config = dict(
    head_dim=64,
    d_mlp=704,
    vocab_size=2048,
    init='uniform',
    init_std_down=0.0,
    beta2=0.98,
    batch_tokens=131072,
    seq_len=1024,
)
Each number is 128 + 24 x the weight over its row's rms, rounded and kept within 0 to 255. Layers, rows and columns count from 0. Numbers have three digits each. The size before them is the row's rms in percent of the matrix's.

# layer 5 MLP gate, 704x256, rms 0.0518, rows 327-435, columns 128-255
096:084123091121141157121071092127125136136104130140100137098138137117104136159099136125124130149116171176103097174146084127140080084132180164065109132105147118099102160146132150070105128141145106157129126128125133152136177106147129132171124160084105159139143111106120163130140150100120128108125159112151112112091120134117138117139123117108166144172141121110093134138135123131138143122174
094:154138131102092140117146089114140143180168148135120174127116171128124153135142079121146119120130156139136134138145105152088159096126151094115105099162139097173146145148112124145111105130112091135118127134111102143123098145102105082094105127148107103137107141117093093135100148136143112107121133116136093128149115156144164117145148068128144096183131105080107117112147095125142120128092
095:119150095107093113096135133154110155143124077162120141158127144183089147152165158177108129088157084143099103118155130123144142117123130153178088119097075093108145150130142093072147152121118174125140143106122175126125116158065140130096134110113134136122091170146108144108076130142181094135142133138147086128134150146143138134094122153135138143116175126146144173156121150121112109164101
094:134149096118157112128127150120134160124120112142080128162115155117097093130152175110155113150141145158111091156117123118156107122126160118128131104130131101107151090100154142098129123157154119145162134155129161131137132111123158114128172119178163149140118142151153114156092104115090124130137113105143116097115174097171135160153095144147132108123158073176110160125079105124148199135111
107:129131146127172138139110083150122122126136094140099150121094160114119095136112156147113094135148149141130147163159129155118126125120153112111132147101152139124150174096162118127140161170115127156168113104101112120099093140139133127137107138131109112093104096123123153063120134113155130112146120075112138115121124091139097130093106149129142127086164135153079088122114135142146164123171
092:126165122131132113179141130127107138148123151141129131145141159108110133137146121146130123108138107148115136107174088157123132063147162077149124115132109123134175101138115135119124158150136145133154155129153150116149126113126131124096110109133108117116145123138115105102141090164165108140141140058106143098101110129085135090137102117132114154146139127125147127146142121105120138178147
098:068139141155137108158125123190104122154125098170132106116141097109120131147090120097154131125089129128197124130147120113120174095133095112119156132133085179118123122125100122130120097138114103122136127124118114117143130112127124114126111115142125095111130128135140110093104144110153136147160137142156083129166100120113129135154124182102133149156152110125139133126124136142115115136164
098:128148134137138103113111117142154162113139117104114139132135170165132061149129114148135129141148120137091126108131167152151077148128118161153124113102128107118120103134125097119169128137115083153138102092131142141124139143117115150092119122086129135182116116105154159138137099155071123132146125148086136124150117156159108111123078113101168142102131116141169159136123178092117062098188
104:134151126121117157135095166122139129093102130131146122183139142129122107132159131121118147156125152148178125148143105100128126083106105115099169119155092164164155155170116091119134126119119144163181139107131127158116123098118151103128129171149072146074146147111112154124145131162101137123164103132090117111142125099096103124130129112135118132108140106126173141143106147120090128104136
099:169151135157122092066156116167162143107093082123127114095117151118161157104102113134135114110136130173142121126128137091139146124181122107106133160093155184139146187123069104110088130163147136158132146089128123109102097147102156108123075144140132132129121113108128109125128137114154072121102125128131103118144124143146151108103103120164138149134128196139137115113165125174157120113165
096:140147105163129136108116132108155121144104138110124144122074150101095114126118145110135152097165136127103120159139130179137085145160136162110127169116144119145110149142093143163170125126099111131160140153140152143108126129104162109091091152099154109123096134139143080153117129145178100120152168112154118149141158182127134130137101134139105137151086157136138117106137148167148164168143
097:109127151158131148136133107124159124110115109131133086119164143095108165144106141170126114124159136105088147139108126135087167108105192146116134103090144143174121151130123110127079095103149131129141086118130128141120139143106159126124125155155114127154106108099170144110115146085136057139146181137152104111091155134087127125105097139134122147115145135111145098115116104109124106149110
107:166122124100108090138169141118117138137115125083140139152125135112080107077130147121135127129122104109119177122135123127187163103113099081148114152126180132153115151192118111116143135155143130155137201175136159114139099086088127166134112124084134105139139161103156108152193136127131154093121107090153122111137121140144107156128133110117092172119187105126123122163136089133164144103131
104:142127106091161082133109164165100102109127131107153165152124129161109104146132203107159111114118131111140114164099130119152151134119114102124119138132092147096086153104120131124099179134156149129116122146126164102146148146105133098144137170117109109129177098114129149121109114111114075144136100098113171123138117128091117126155135166135134132123138123132096145107105138149086136096139
097:114127136109101125080136117136138138139138115102109073105153121147135133071153124155172153120155137151157149127151129159160139140102147118147109139136140155106115131149140142196155185094097172163129151112164150098141111146076151114125101127103113108156124145127134122065143093148136125081164138095135099162133124136113104147123113121147156095151148072117101083126133167127167120096078
097:091125124117167110115087141141105105162135113132093121151157160117096113104132155113111102110153135125125143112136096095167101119169072107122143091138165100157108126122120123119137155142105095156164138142159135121140143154100102067117155128152101108138100168112135137113147098136119130142080126102131134128164153146083138110133150124141097183139112133114112074121166105121113148148150
100:107127121099111136150128094106118121103175129187115141126123098131130169105122117103095182125110145076149114096144111090118127115099121126149156095080105123175142098120114152135124095113160137122176122173140127109154084137134174122134116126159125135138090091136115137131109156110147124139129102150119124120134129092116173145099129131151106133087158123136132119145155113150120144169132
093:159172151088102101203152122146128175110137143113134099136136138152100170156088109137101133051111128138172134141145143149095135088130128144149131147142105115157108140098097113144135132148078104110121119084144096127096149122136112151108165120097141100134140136149126134117087131113113131135081141121160146126138104128163131122102102150115131078147139122086099156133156102129103078121100
096:146101137139151105101127150135141123141101131162154149142141140118125133127138134134114152131122117116105151075097143196097140087152125153148140131112140155099146122136115125155111140131143129133148122127149139163161169150101079116073136129129117090104124133107138139128141109130158156153097119120127137122121121098065125166152143133126129123138099130121137135156162099103161128139147
098:126118156087104137122111175117109151124122102128141119136152122119083133140137138097140159148170104146144154074150109161102136095146117110120117135126118116160122148129104117132127163126194100136171166131127095116173112109109153115153119132111131107128155154111119119088112165186147138097142154093156162099170132112104146136120135111120126152133158104106127139164139146124149115155128
098:123109136164084118134117100156135126076129145142101140121151078122175117116184143123137134171127153121116146126118110117094134157133155114129167096121125129131149136128091128149131107162082133128126120144137158134114146150124124101155136120160135102113090103130206140157105164123137118135119133170109145100118134131149139106157103134121110135155060138089082137143143120050086174111106
107:199176158109122116138127139163180144122136108136139110131143121128128136143147107139127113128117144149134128111139085172132157130123129093135139117086105148121119136109103074139122151121093142190142157129114122138122154147100147153081158117133135099113136117135127111141141134103107108142140161137151121146144097137128131136159070138174134100164119084110145152150119138176097185155153
098:108129120109159128166129137143098187121101124093139167137132074150150056147134132097077184120139154105161098113134121104132160133085117122127170124109103122110120128140121120153147140117125140146136143137112113139145088126123109115138121124158148118138185079075111126122144138104140098149148137121122111134136133156131104129095071165087087077136131129115111150140118139134180142132112
097:156105129075142140118138154151130170090147113145092103080076115149176100123072127119121162115105111126135111114162155108146123159124117158135125145126101159149136128151129160098128071113114140148124138105130102118141129123137129107145143107111108111113106147125083118114153146128081089124172140128154145139166108107157101117160139106175130126175120161155123128116114135111104141142135
102:127154145100122118150115085150133113102145141103128156090131139112129163137151133067121137145149106098133081119120091174123150143126162083137111139138119117138143149101110138139140167131129121165137113120195137117173133079127189075125164143149123120192107146130133120129169151168157116126101160097136145144124110133085121133119123077117102136166114118128126130134161147127088116103181
096:124178149164160067128113085153175154088121113134134167120119120161087152143170114178111131138134126097119110116182141144140122150124149118104117138116141153146105139115125116163119150161167128156095152118108141120132124130119104159088145129092145135140101108123133145096147160103184088162126134105108143142078153129114102133145117145151083174135133134119155153159175143101093101118152
096:137099153118084122133090114158141100167144140107171137114133143119115173156098107174176130141110120166102109128151128096111128108149149142119158105126135160109122129068107092130102126129118169135157099124105127134125112165116141124138147123148144127114149122087059125090136119151057104075121122116129163125092145121123128154083106112123170170130145157102134138083116108092133099205152
101:111167148130109123135126125094124146142123085159151111129120131151135190138111130140104201101134137124124128133094123136100171123134123132106125118136118117129066150112144137120119141142103124126135095085178101116138113087110113117166173139122102081122120131121083120112070147120122089149124123136115139178117152129145085156098133168096118144135126104116123119154133117121159075166141
098:092115168130127147120124153150133138130112132140121136121148106153118122112158122137119142129130167113055109097127134123137111137133131116157132144164161128145135112147120124142158176122124124144139169122086095152105136122130148152140101133098117097098119123125119118110145157121178113145152151092112112148152145133120107143129079149134107100121114158118127091084135120145109153143165
106:157161136157107133098074132117152144111133131145127105098104115122111141133175134144137138129126132104166153125134126098102164103174142148182142128134112145119113165152109147142084149127156104125118135144138082127132174103110174168123147115108098137109142132145122130137123181158115140140156147096110134124100135127130137141152086091133167131107128146113100162127160105139108127122114
099:131137140120154112114119149137153063143104059112139090133104126139120111134094131160111142106109127110123136180140143117111109111138139076151113126140168190143158148112131142126119090146111111162124113112125108154116143137107141168151106133152130080126100154135156103128143118110158130146165105138109092155161135111138079134143111159124126144132139170125158093157124120128112152119147
095:133149138103149123117141076140163120080130160097152100161126116142135113164134151131119149126132076167078123107173114119111122112134162116176224092128109109140123156125128109106146116139115131131135128117136123130110115148117130139143147089101147060113090128152125121114119138107133130187163151128085132141144161133149138106157119150171151132161170126092179111113140092134157116110143
103:125081110133134149138160126152107110116119134127118117114186143157171118144125172137112144126155094173101094129147145121150065149145145100131091099150162122125146137126143124129146124157137111116099150110171110128162098110114190146157143129139182109125128110130190114144145122115115096162095142061126127134140111168066105101130132093114090144173115140100152161131148112109111142117151
107:114130079137117116124111135117099116154109086162116160128089124138154108131180134118146113131130128168130119155138099113118088103190127103118107155086160095148132150165150171155124088091167129133156137108152167129099136108105080132089133136126137144137097096123149068129184079173113119127119112131148078132133148109088169120126136120105132166184109132127140110088129109116145160126128
102:130100168114086125141131158138080141120147088111125120067155098105112121101076102140151141095160098154131098125163162139136125140136120143117136152134153132153069123107073153106179149152161126152131143097154144128119094107110125156130145113095113132154133142096121132098137166096149145113105136129168133158134104100100133107093119168127105158165132182137116127123091123113117144118138
100:112147157139126127110164115091089123141147111077099093119154104135085152131116157108133168085144121154145124146165126136137144148151115148145137173144153118181122155149147147121134105131139123119173154175194154126107060174127151135076146119095083136126111165096144105154150159142121098114114092150127090137179126142156097112105156135092121169083090143147159132140096122144120121126119
096:090140076125139136175147078151119134127111109146198100151145082166116107133159151118140155079095102155098123128114138079128156127148135116142119072107091076151122143121136114151105113116140115112129136104160135125099155186102083129117120119105120122135129115118158130114144158055128100164091111160157153150115143147136080121124130123104133093115130124092143165151153112154144123184114
103:148119158112097113141151104114098137147151119151102097164155111110108104108125154124090130118127124115124141127142152156141134152133134111181135151154090126128122132120115126104142179125133109127165173121138107146115118154103133123104130093176156112150113094131086167143115113147124133139135154113130130151185115184140131157144153109135113110113164092098121097126155153155098127115144
096:132131114097122148115104125099166160173115141162142123100137151119161138143175125174127110107116133123117094135120122112146140084121160149159123116128125106153083125133155102133096128106120067099140173148147092097135142099115131110103114146133151149091168112098166179111134136111129082168133112128124123136125127138137116162084125127148102090113132105089134091181141131130093120109116
103:142095105096114113105128123158115153160161118119117151095094135137164132169121152114140119135137098109064074121136141136120160140115129070150099116149150131150132137082160112152128120066135120087150109131146122146140114159108112142125104102120119113139121168138122154110104126114138106121140208106141100160136124183095118114121137159132142111135129105155161104133123116123117159135133
099:144126117119158138161152111070119085124153159109123105132109106138115108148109083126096131141135181119173097107161115130118150102147140118155138081155145144112121164118155156116102160128093142142130129154168140132118118130111093095138146086118110146106132159158144138129155130112099147161099125146135139131107133117097133122145120139146078126143132124123147121110142154119121115090124
104:149125127102102088102133125129150112127114112092146103111128123141154124080128152151095134148118113152092153144114110161112097128142106129094171160106103179144137132094099131166119088147074161136121129154111120145126121153111105134126163137179145079132127158109123211198141144127087051140109137122120155112139153141158103103089121126122143112118145108096138142155090159140096145144123
096:109078153124108125123133141135094142129112141152156119149140169145112138145132124156165112175110147148102174098179123125092155143137128150176109142125119130098112100121116102152113081123138110118118129088133177161149089124090133099177126115129125102134116185150123144066181135120103128115108105129128141139154131146132156162111105146101108145159135091150140119142095120164119135130103
099:143100148147066085085123104169161103090117149106137157122115113166115141108129156151125130157130108143122087155103093111154157095124132152160120116131125096189103136135119147090112142144121134148099146086140130134160115139093126131138141125115128130157117105076111149120139134127097100122132118119173097172159089119149140095097129128127198149147138144115122146126117108108132114170160
099:129106085162154115144132106134125123136132096125115099162158127131152108172136128117122138140105125130185139128115140163097109112126129139116142110115105099151063119152142083098121102166098143139143143130118117095091120082147146132112099147071144122114149144142134127180111116128141124169126121161129135127120090117130108119103111148187097139138150125094170126151139150152106103122170
105:141115143123135143138122178102123139109100149111161113118152132134119149072100135118109127135147160171137161176136113108170095110109107139123128129116132149151089113142091114148099141109155130139131122139171096117098120140092131090099128135140093093148118116144110118130114167116169100127084137117173085158153134147077150126116097114118132120160137121124128094130175095168125143113149
100:144153123111103132131128122174136111129124136120129090138122088134146119142124174139128128129148105086145147092106115106132068142167140138123124126120138080148137140153129131116172145141137153121152129167157146108112115075137090126085167159145105107147117137140145144133115134138134139170090154097101122146098156108114131111131158112057126131132136142106123165144128140112136100138109
103:133103125121136141146112137109165106137132119136139128157068154137156107127116208134124104126119133131122166162147123117156185105158109103139168072129160119123105123151155102105123127104126160158151095130097099084121066132132115139144166134140120097097153113129116160122155106166053134098126091136112096107154146124122175114141140133127110182098131134138156113156111085136148153123084
102:150118144128149133172103164127156149138115129131133146159099118127110134090136159153182141179142124175103108114111084101170158122133120149142129099128148171136117140134124133103121139112118123142143104170108077130166153145095157084091114138105106100153153124120121146124129108132107098139183139063118125108146137118134153153135083116121133152130133109128151154128104145155091135106156
092:103125107052121129120118131116126137180123135119110101106161106161122107102111120100142139145129134161129149131169103145128122138138088148127171138133150138136121120143148134162098085132161137102116134156125116137130126100103149130147123131165117114128142122110148145122142135135134091150111157099151130119104121127163173155131130205177065105188080162133144134137124133159095059157139
094:178125137146104172100134143093119103097099131187147137103120126128143142148142114107142134161123146134180162112114121094119161133160114116138176123129116099111126151149113094108114172154098195153145143112142112097154136126133133146088140116108159108115124124130111140115111137168123128143121169136131153128154128160114122120156125138143103140132115146120109113148152129121115122150143
099:171152140115156065156149128154150138137167098137125112164119111101135129126132140177132175125133120126173148131132096154132140139115155123122156105147103114110152176108140157165130141169127152151133122118098128109126130131083140130161149107105101044111135156152144116074148092113128101142118106120112157112118157137110116104148083112128136128113150099122122109111173125083149147132120
106:165142106107118099124124131137121154181145089188109121107075091115121171160133137166143103101141088125114108136159126128118115150119114118175119117165095091141108146113090073147104124132162146158130147167127174098148096156090139126121143098140149106159117119123132125112109139102107096153121130156129123137114166143104123146094132152169126092080140101126132132126114133152156186120101
103:100140103124166143154124108163124139106055122139109118151096127118160128153116123170138129097148165157135082127134089150130107097157145139158099140126078132109169164094118132144137153159119145124144112122115155163096168156127137172138165131108103129131097099168117153124136122115131094136129112173111160124142123103136135155193070191157094117125111135176092167137102129132121128140148
103:127096138141125137127100131129079124132141093138118159114105120107146160130093107132144113142143121159145112155162088107146110141159163107133131135153156122103163065135125124115120091173077124176145117168133067149135110138142147137106094136169130141098119164112165128122128103135142140124116129154109103086141106111108150156146120124138107142129134113117126117121139096139095161187167
096:121129150111154124124132096111115128164125120171086117110155133127157097145137130149167111109146133140092106129135161132141120097089088136107139147120152137093089123095148119143091120165108117125103143130130180166101113141116105162115171166131136143100108095121133142099122128093153099112154131160168166133107145140096122107069150099106132156131122137150133164148142091127147093147172
100:122128130117136118109120111126133138171092144089080156181127186130112124137131167161142136137175108136099150099177156147103081115135143102132112100127134151136114110111116128143156135148112119136156158094145120123131119145095139094148119124122129098127143140126167125143157150109127117146140115096164084129132133118140158133113065148151137174154125102108139118092193093112150134122134
094:160142128108126151124142120121124098147135141137118149117139117085154124129166111138172142066107159165113162114162152110162145105172148181132113135140146133105130132173126083155184115127141139119120146139132169099170148109138109117137117099110150144132088122092110109096153098143125127128096132133117130132144139146122167147121112191120196089142145122151107127130143125105117182152167
099:121130140150091089097101165164142164107112151084101116147132095123134145130131119124143102165165143145110131127103128127138079130144121186118105130111129141149154142145143079136152129118068095132126123146108095141143127181080156127123095128108132073153102127132157112133147169136150127155175096098119177085146139108124118175161118124121141116108149081148180134097127148140099125138173
100:104155135098128161133132117120156127110158139161117116124114154139097083120074138072106161094111107124140141138187097136150123109119101154165128133163119137148116126140107110153094142144113136171137106139153156148124127152101179071150121139154126100110139091108098127116086099160127163143134140139111126140141152149101145113127156104106093092139145139112124131146121117170109128092121
103:134105188134102104131133094139147100126134139121108106146115153136125120164137159150141158156102118143102123157142123122114096139132098125127145098133160128125205152069110111138159129118142097121147175157127118157168124141118137149104141115066077123178099123093140109120155053124099097129093069161123097122150135155132127102137119118110109160120164132143153150120130114112134146138152
092:129143126138160097111103142142113079123131133087113127104153135172150116102118149126110151129113128102099090109156129133164149155123103143127132136138097133087119131101133117125128151129129117143138096130111141146171116133159122117105135115054124127092142124108131115168147098092119142124112095137097158103131090128167138127097119103148099131130166125200120159113127133124115159135160
103:098094115135130093102098121111128090157130143149108160095156159120182123123144141186135142120133088132153158135142091093122093100089128189141151139092116124197142087144128144133117123114127134127141094165109125097133118146113153077114105157114158148157141110114154123132163109161145121158115129127163111116136096116145122114115148104156139128122140097095097158135094163107113143154119
097:128093143145165095114107124112161113143090130115145141109144126082090116088124096085168137123149145119100153096143116104159081105126124128113127103121178154129129150080105080166123110114139100114155126166170123097131084175096115118149132121138136129153173123105115131102109138146167140120119151130120105115117144126106165158148108131125134096146142131190105141140134120105141129132127
107:130162165112105144111128096172097132096078129152142109115090096113117126122106123151149087165168082127118135129129103129137105134111111095097128092134176118187096114095156144116161103154138113144138159139143176125143122129117107130108091142151107141127139133137152118125114089180146064101095123126083146137145157155075165108106117096113090152155112155131139123121172122145125065116164
095:121111132122101177184134093129161124145187114125085109115141137153116122145134097110127155179132125117128093120151135112113140098137116147108175156139122134128058123116124167145177099097139136118151097152169133117128115116117134082103118105100107072090159152104105132120150125149127131156092073126128122147089147162127143125094153123128134137115113128128128130147121084114070135129125
106:136129148136100139122133138148127143079161120120136153123084129134100142098090127126151118135121137139128121152137151164111116098102133084146114114159117139163124170119095135114146100129159117159096148127080120083138125147143100144129118108139100123141107121111111118151129171164135098133139076106119142151163110134146081155102070111140087132135124116109138131149174103172167068120126
101:096124098117132133125104131133097149109114108158115127161105130129115133097136151133161133175132123144113165124140142126095131095084143130142128098093142108160144111154116155108153084125165129105120120100120106122153171132108135154136138118092096123094126185180103113078116122138167114109135079133161141133135149158151134142155149155151115080120062119141111127123153115085143101082177
097:138089153081170128112175177122128170134131134117112120141108137131160104143078124131140146164156139094166134144113127139148167138097148104154130157110158123179085128088170099070121152150098114130124169145155162121099122186128124131069088094121122117105110130111125178106090107156163141124131111108145160100152140178122141123157142153151117131133106174119095123188140100149132119083091
096:108132116117137108121110114154115146133088135125104114102124121177189113135151152105135164100161109127146162137117141150119159134131139106136156164140125075124124086143113137135130091120147087150161127125108135093117115137107116165125166150104097125110101134089087131099128134171152115115124066138150135109112148151089126145173109143134118123109122094168088159101167168133144139158153
101:094120137097203133107111124129164152134161122106141128103115153169145108160157129126140133086157113130131146162143154108152131130115090141150107141131143108113098119106134129110099128164112149140114152100158145134120111136116117093144137165088151121145116139111148153078130064168121101130137130088123143161140126106121112152127145121139131140128172127139139176144142143131108095153109
098:156148119135117081104119087113177116117164121121100127113148128153154151109091149150093104160153135128102136156143124109104141129103184116151129086156175129129119112140104145135094146113124161168141114093108133113107119160108080143096132112103138100195109142085147113102152061119129121141114074109099136125113139167114125152162130124110147127120123174130122117108117143151102132104158
098:153109110144115132137100155132146154091089124104087108125137130149132127183100121172109144166182144157147131126163139201111128179090119140139129153147098116127125128091131145110134108141102160133111142133111162115151144109111145163097133139129138114119145098144149141119129117109083123074116112107123130128172077106129160155136099154173114149150083133156117099119130148107128093122166
108:093175126138162099154131149125147123161123109135156129163147179133119169118089136123092139149087110151153135129152140142183131068145141125147130113110075142143114116157108124174135105164125152135098123153180127141160107160080157133123126157089124131168170137110153106165136103143112165163100106140142110158093146136111145102102131098137181117130127128082131152118095090157141104134122
097:133175117143129110137155130113104153142153143159110164083112119149182140143169144137158151151144129104155158136134148134122152139141116131184157068129067131099137098107114147082125097145153131131145094099101151172140135100141160136113128149100133119096153122126107149141132119152097125124117159107145121138111083119120146154115113117116121125128163118136093081107100132085121190146156
100:139158144118093147122126151140141085114100102098079128130150135113144149148098135152113131116112152114162158153131099117079099097145144094113126162114095151155125135078124123158097104156072112154136108180139120141135127148103136128141111165125142118105112119124115121107151109141117138123120134137098104148152132079112128129136117141153137090117074120111135100115164166136138102137134
097:131116148133116145144111131146110156116119046160122101127149136104141110114129137121120131158160109137111158129133099126121177108154163103106131107112134075154121096091130115114095117118126107135112145116182144122136076148091114137151153141090104104119118161157105132101147123111155133124063154130128137133108122170090144131105121097112136139142124128146133145135106120120157093113148
105:160159144096102126080154148119125120122109084152147087115103099177130144137140116100088127105111126113147093125116104115137175133113082136096118124145115113130096128152094105160151132174105135159131138105144163111103114118105164143156088137103152074118112131129178142108147098129129154112077114116149107166123154124125164121113147146071087121099116145073143120142116097173138144115061
103:129129119102120165098128156118108127123089153117139119138108075126098082107111120124130113131121172173119119142128119141094116153139147187109095126154158118153103116114167138103136126162108140135124160157089126188148109144133143168179141158114103132125139103150130160123126142120133108154122117112128140129141176162126134122131128130158104109131144137128160156126139165147153147155153
100:154160170111129131126149119140192154127129137104123100147147135107101157134129135118169110139147135156138099150094167141130091145190112121137142115093135116143185156110120108118125129125141105121158135096073125116117130139136122121109131137140134104154100119154117130128150101191186122150142122145097160109107163134122148148099070181135148150147077172167146123069096056087133119168167
102:111107153162114132133117164122153158102085114147078127153108152101080130154125092134155134150191134114113141096142135151123089135066107072097105141135139126139117123086137100144169106137088105161148139131120143129112121133122155119112098174147088134109131108117114132101139137113206120092157127158125132160134118146111168165113107177121153108171164160155109130106142158146130110154169
096:182150108130135108106172176159145127138138118177086115126086141081167097149107130137154106138126135110129148127115133138143141139099133119184138102101146167121134129155154095155159168127128155157082154132154121107117068146091106130173115175121163113148104139103142114153116142122105134155120109132122146133089132130108167110133105143161145081108147137132106128155147118110133148095098
101:117154159135170085102121123148167131108119076147126162106120128139120106176168086146119107115133140098138154086113164162084148128115087106142143138115131090136169116095143084122164114134175149155162128157143168153155131109122129127080113104089116126114118122102136097145087113145131108133158080087147135160158092155134118134146103136101110159119091110121139101119133110095119145142137
097:148145122117123145147083107103117173168123162129126103130109162108106118136078135110101166088096141128171132094171106157158159133133111127159147143130105170128113129120119180135108104135152133108095131150104142179137118118118106121109165096152090115103150119115144108110169144145138122076100145111078110160124157134114154177133115121157120097145178129089106116114097112132101122153146
098:163136139136092106164134155183157148125107062102135103126103125125132137161126138136133123132114117124141176166155156114117102123151117132141175065121152133112124126140102076129168098116102119119080191175107093164143129147116149151147121119151158101123175144125133168142147104084148086134109146137162132148137139083121115160113133202135163166153145149111123151145132092136136112135176
099:096125108082134092144096102098145143084137117167118126119116107169124134144109175123095151130150117086129160135103161117125163132146132118120132138086124136101129118122086139139124129111158171153115117154142153157097081155131089157116123121097100118079111166116124131164101137152092110109093105117138141138072146121107149130061118107136129176167130151137087148096122161065103120144107
100:097130132130095065143117167112141126100120098165145114150070182125111163136152134132179109112117145141208123155159100125130120133138125119156182138140116124159145122146121140106145151122138139113129155124134140145166152183112168130152109167135106144122114156125107097111142144128095106135138097138099143173120134128097069142080106147103126133119150116155129086128102087169147122105150
097:142135131136104059144147174119093135131127101110126121133152122102079117186138111140189136149124108083141092125128117086117084161125113154124147091132148104115081160123092171126156102138119148155159063125138130136131091121094145113105137129148177128112144130122120132142105136089181145132115181156127101104130129156169141132159115168102151167149081138113172128198135155110101129132125
107:139155101099126117162115135088170124137109122134153117147106174112180160141091171136147115172123144132144106125120110132119106155135129163127144152128123139131132120157085140116116124163167139131113089148139125114093122156093131115141154144124135103157135091091135110144163144145167094155130132145086124142143124181092117098150081118140151155120122142120149147117106120117106148092123
101:100098142122146177113145106135159150108133142148119119148163159113119107104156153122119078141111095160100121111164159108086113067111118061122152075153160118147153117169095122076104148172123150154130160173125104154133092121107100129155092149130113121085140145111149125141111141131170143163105126131122120117151131161124163103129157131159105096122128181117107155090138183134146150116142
102:147151164147124079119083126143130096097143113100090083158131156147135110154125112080129183136185119140132094130123114114149093143121096150136117140105110151151113132099120128168091107102107131133143118097145126134139141110142171095142148145158123152144119090113157119131151121120134102114146148095120104102087141120116131106151092131150136120145096125139134126177151100147154096150122
096:118163111127141141088130136095159107113126130137117127109126130137124137137121111148139138165166129113130085151160074126099148155145164119113158106123147116117112139123133142137116116130129125158131138135104108104147099140111128100160108125095122110146106139124118096137137151175147156141127152131093138144109111172093151108099111118170096162177083157118117137115157131091108159148145
101:135128077133123100105146128115094139116138162122148087118135113135141118119124148102123093125093096113101151166177089121100141078136143146123124126173081124112081130117108116154149120180102168151140115108168159097129141140111106120087111107136104148139156139080121150119112123132114158137170133136142168158147139122136141176120135145164144117120159099162159154106150093134147150104146
097:116136179140137069102125149116104134114157083124166168113102159115140156136152157146152120123095155133146134111094144126099142126170169138116142159089152167142165084138102102125187131142151147136142130114115190164111161132142093140153089124095105175148155113117131065123145118138133120102135118117066163093130123132139120176116119148169152134076170116126142129098104170133163133129135
101:115134118071171089152121118086163106105145123134119142143123131129086092117137139160143131133146125155115121069120138091125154145143076106140118138102082148138131147158113146140092115110111141143164156101128140111096096123133113079082135150088095086138194144120130162114085130136122109121106104084176130082074113129135123116083148123093148135099140124190114139165142147098153143141114
102:158196131092162105105120104155151128109132153127132148099168124130156144120114173143123129113129108140082152105104184129141091126137071068136139080108146118138136056090152130124141120143148106109124107156154124125121119123105135133143149141161151111145129159108125133163088171148183109130072168131115155097147177161075169105101121097145091121145110104130092119090129104159110148122154
099:143151177118151129143145176146142149100133073079159137098132091147130140132097152161096088122138099111117095110153142124092106164137154127152124111112133091129093139142127099118148121128157168100137155101158122115115130141100139135144121123160155139136111147116162170073150159090140106113166112088132140177151183098135137128092091155112154114149116131122133146155138161107130136120113
105:092104116097168166143105118110110134152130147179124137141109167106086159142142154132143120091109117144110137158141099105141126075132152113144114106143111126109140164138144130145141120141136119161138123129202173090107138159111128116119074160111104119143116132120090138146148115123126119103163167089120142148086153129104103128148120137158148116135169134140136152105139100122135139170128
097:144154140087115122110116078128165107134188135149117142099128136132130150108127108106086115071131091136137170112145154151116164134155149127164112154124151112132111107145102080119158118149129145184217157124135118089110132114123150094095109122128141147149138142072122158071124130143131141046147139098147169102102107145130103120117117130122136125126162134144154123124186129128144153148126
092:161164129114112071121172112156155158128113125149114111101097080162117159149122152163140145157142127172129128130118150086127133114111140112119107145156127092111126095137180088101101124088122162131132093149098139119090106150142155134115126127143114147133152129104149147122154134160109089081126148142111110138106139150140093128157124097113106161140153143124141107095177139112133115117104
104:114140135090153142121095171151111135152105158134138089163153147139116133142149129115149126132106127139118146174115152148148110117133112115129083115122172126143117154129155125141067107135220136205149144123126120110147160113129093095105112143097122121132146142113141128110149089095138132112108186156147098132103176149114145154130129099104120128121118096087129125131141137108150134148162
099:080137117096132117096149141079170157110130112153114126119117125159163106081171120106139117147127128117122112163138121157149095115082079141145075129131069130119131159151119113128151154098132120134109127120130117069117097146098124121135115135128142101122128109163153149134129151101126121170135124125161079141137135142164145137161153147157074110147115122150125138114158128122150166123119
100:175109165105157144106103160082139177139100146097138105128124122126103170116109125142115152078124106110082127081138153140102143100122166116108095166158157137152128135125132095117111135126155131123145143082120097166144139118104153114161128169186095110107140124132170107152138119095122106140176116129142142133114199129146100124094098123129091165121109118133133121161115144133145100109177
102:115100202100129127116141131122129139094178101143143151150108128146123114094150125106151099126069131113091153134123171138122144083146086103113151118180093142154121146126102153111129117154143125133165124130089134145130142145123151155130158055128151117132140148165121179120154129124110167129121124093136136146147117133155140124169141130158141136127111147140151120167123094122130136168133
101:105093113146122113118123078134147174131112126132138113145135169166129121114129154117105155144156097105083167176127095129096118140097153115158140126137150138090064140132137131143110108130133093112121084119130109160129096137101120043108116143154120101118119134102154090156142114119088164122074149166189126116129124111113157114138109106158162131147125125119112182162127131100177092102144
098:102135121108103093144131132127165125117134151127079139159143147146166106032138127115093157174097143096110123074139094154120106137134034138150153158140149136131106140114151147094095133101068127139143113113101091162110135114119141117167135112132104089134140135098129120167144144164157080143093170163098096142111094141130155113145159114144104126136171094119120103125142122143121134124104
105:147127133084149124166089123143104134096148158176095090141146135139144141138156086086115166110170130110154183145098149149103106066149109142154147114125144125151154131109129097108106143138134133178127145119109110153134145110114152120085154139132097084119145131134117103064116101124116104127110134113123123127118151117095100171107140162163108108117104076123155146106134130122159131095125
099:128120140109096098156122131151127135117154131126141121165101092173085140117075111114134176112189144117126140131129143167116102128128135147126140107139100104088135110142071116166126098179152112141122141112140128124127127120112143132165141126172093098191110167152149098146103135158144137136096134138137136106110138128156116126148066133166143154137171138150117108156159127127146131118150
102:089083117143149084148127116155107155153092125124159123140112156158099143103124150126157096162124112131085115149119104148140161123094119106144172147079078119100097130142112156150109164135113150176113138130116142125140106129095100154126125158111103095103161126113100153161135157142139131192105146139093104141128152125148165130127097112119129184135125126137103119106090083172154128119110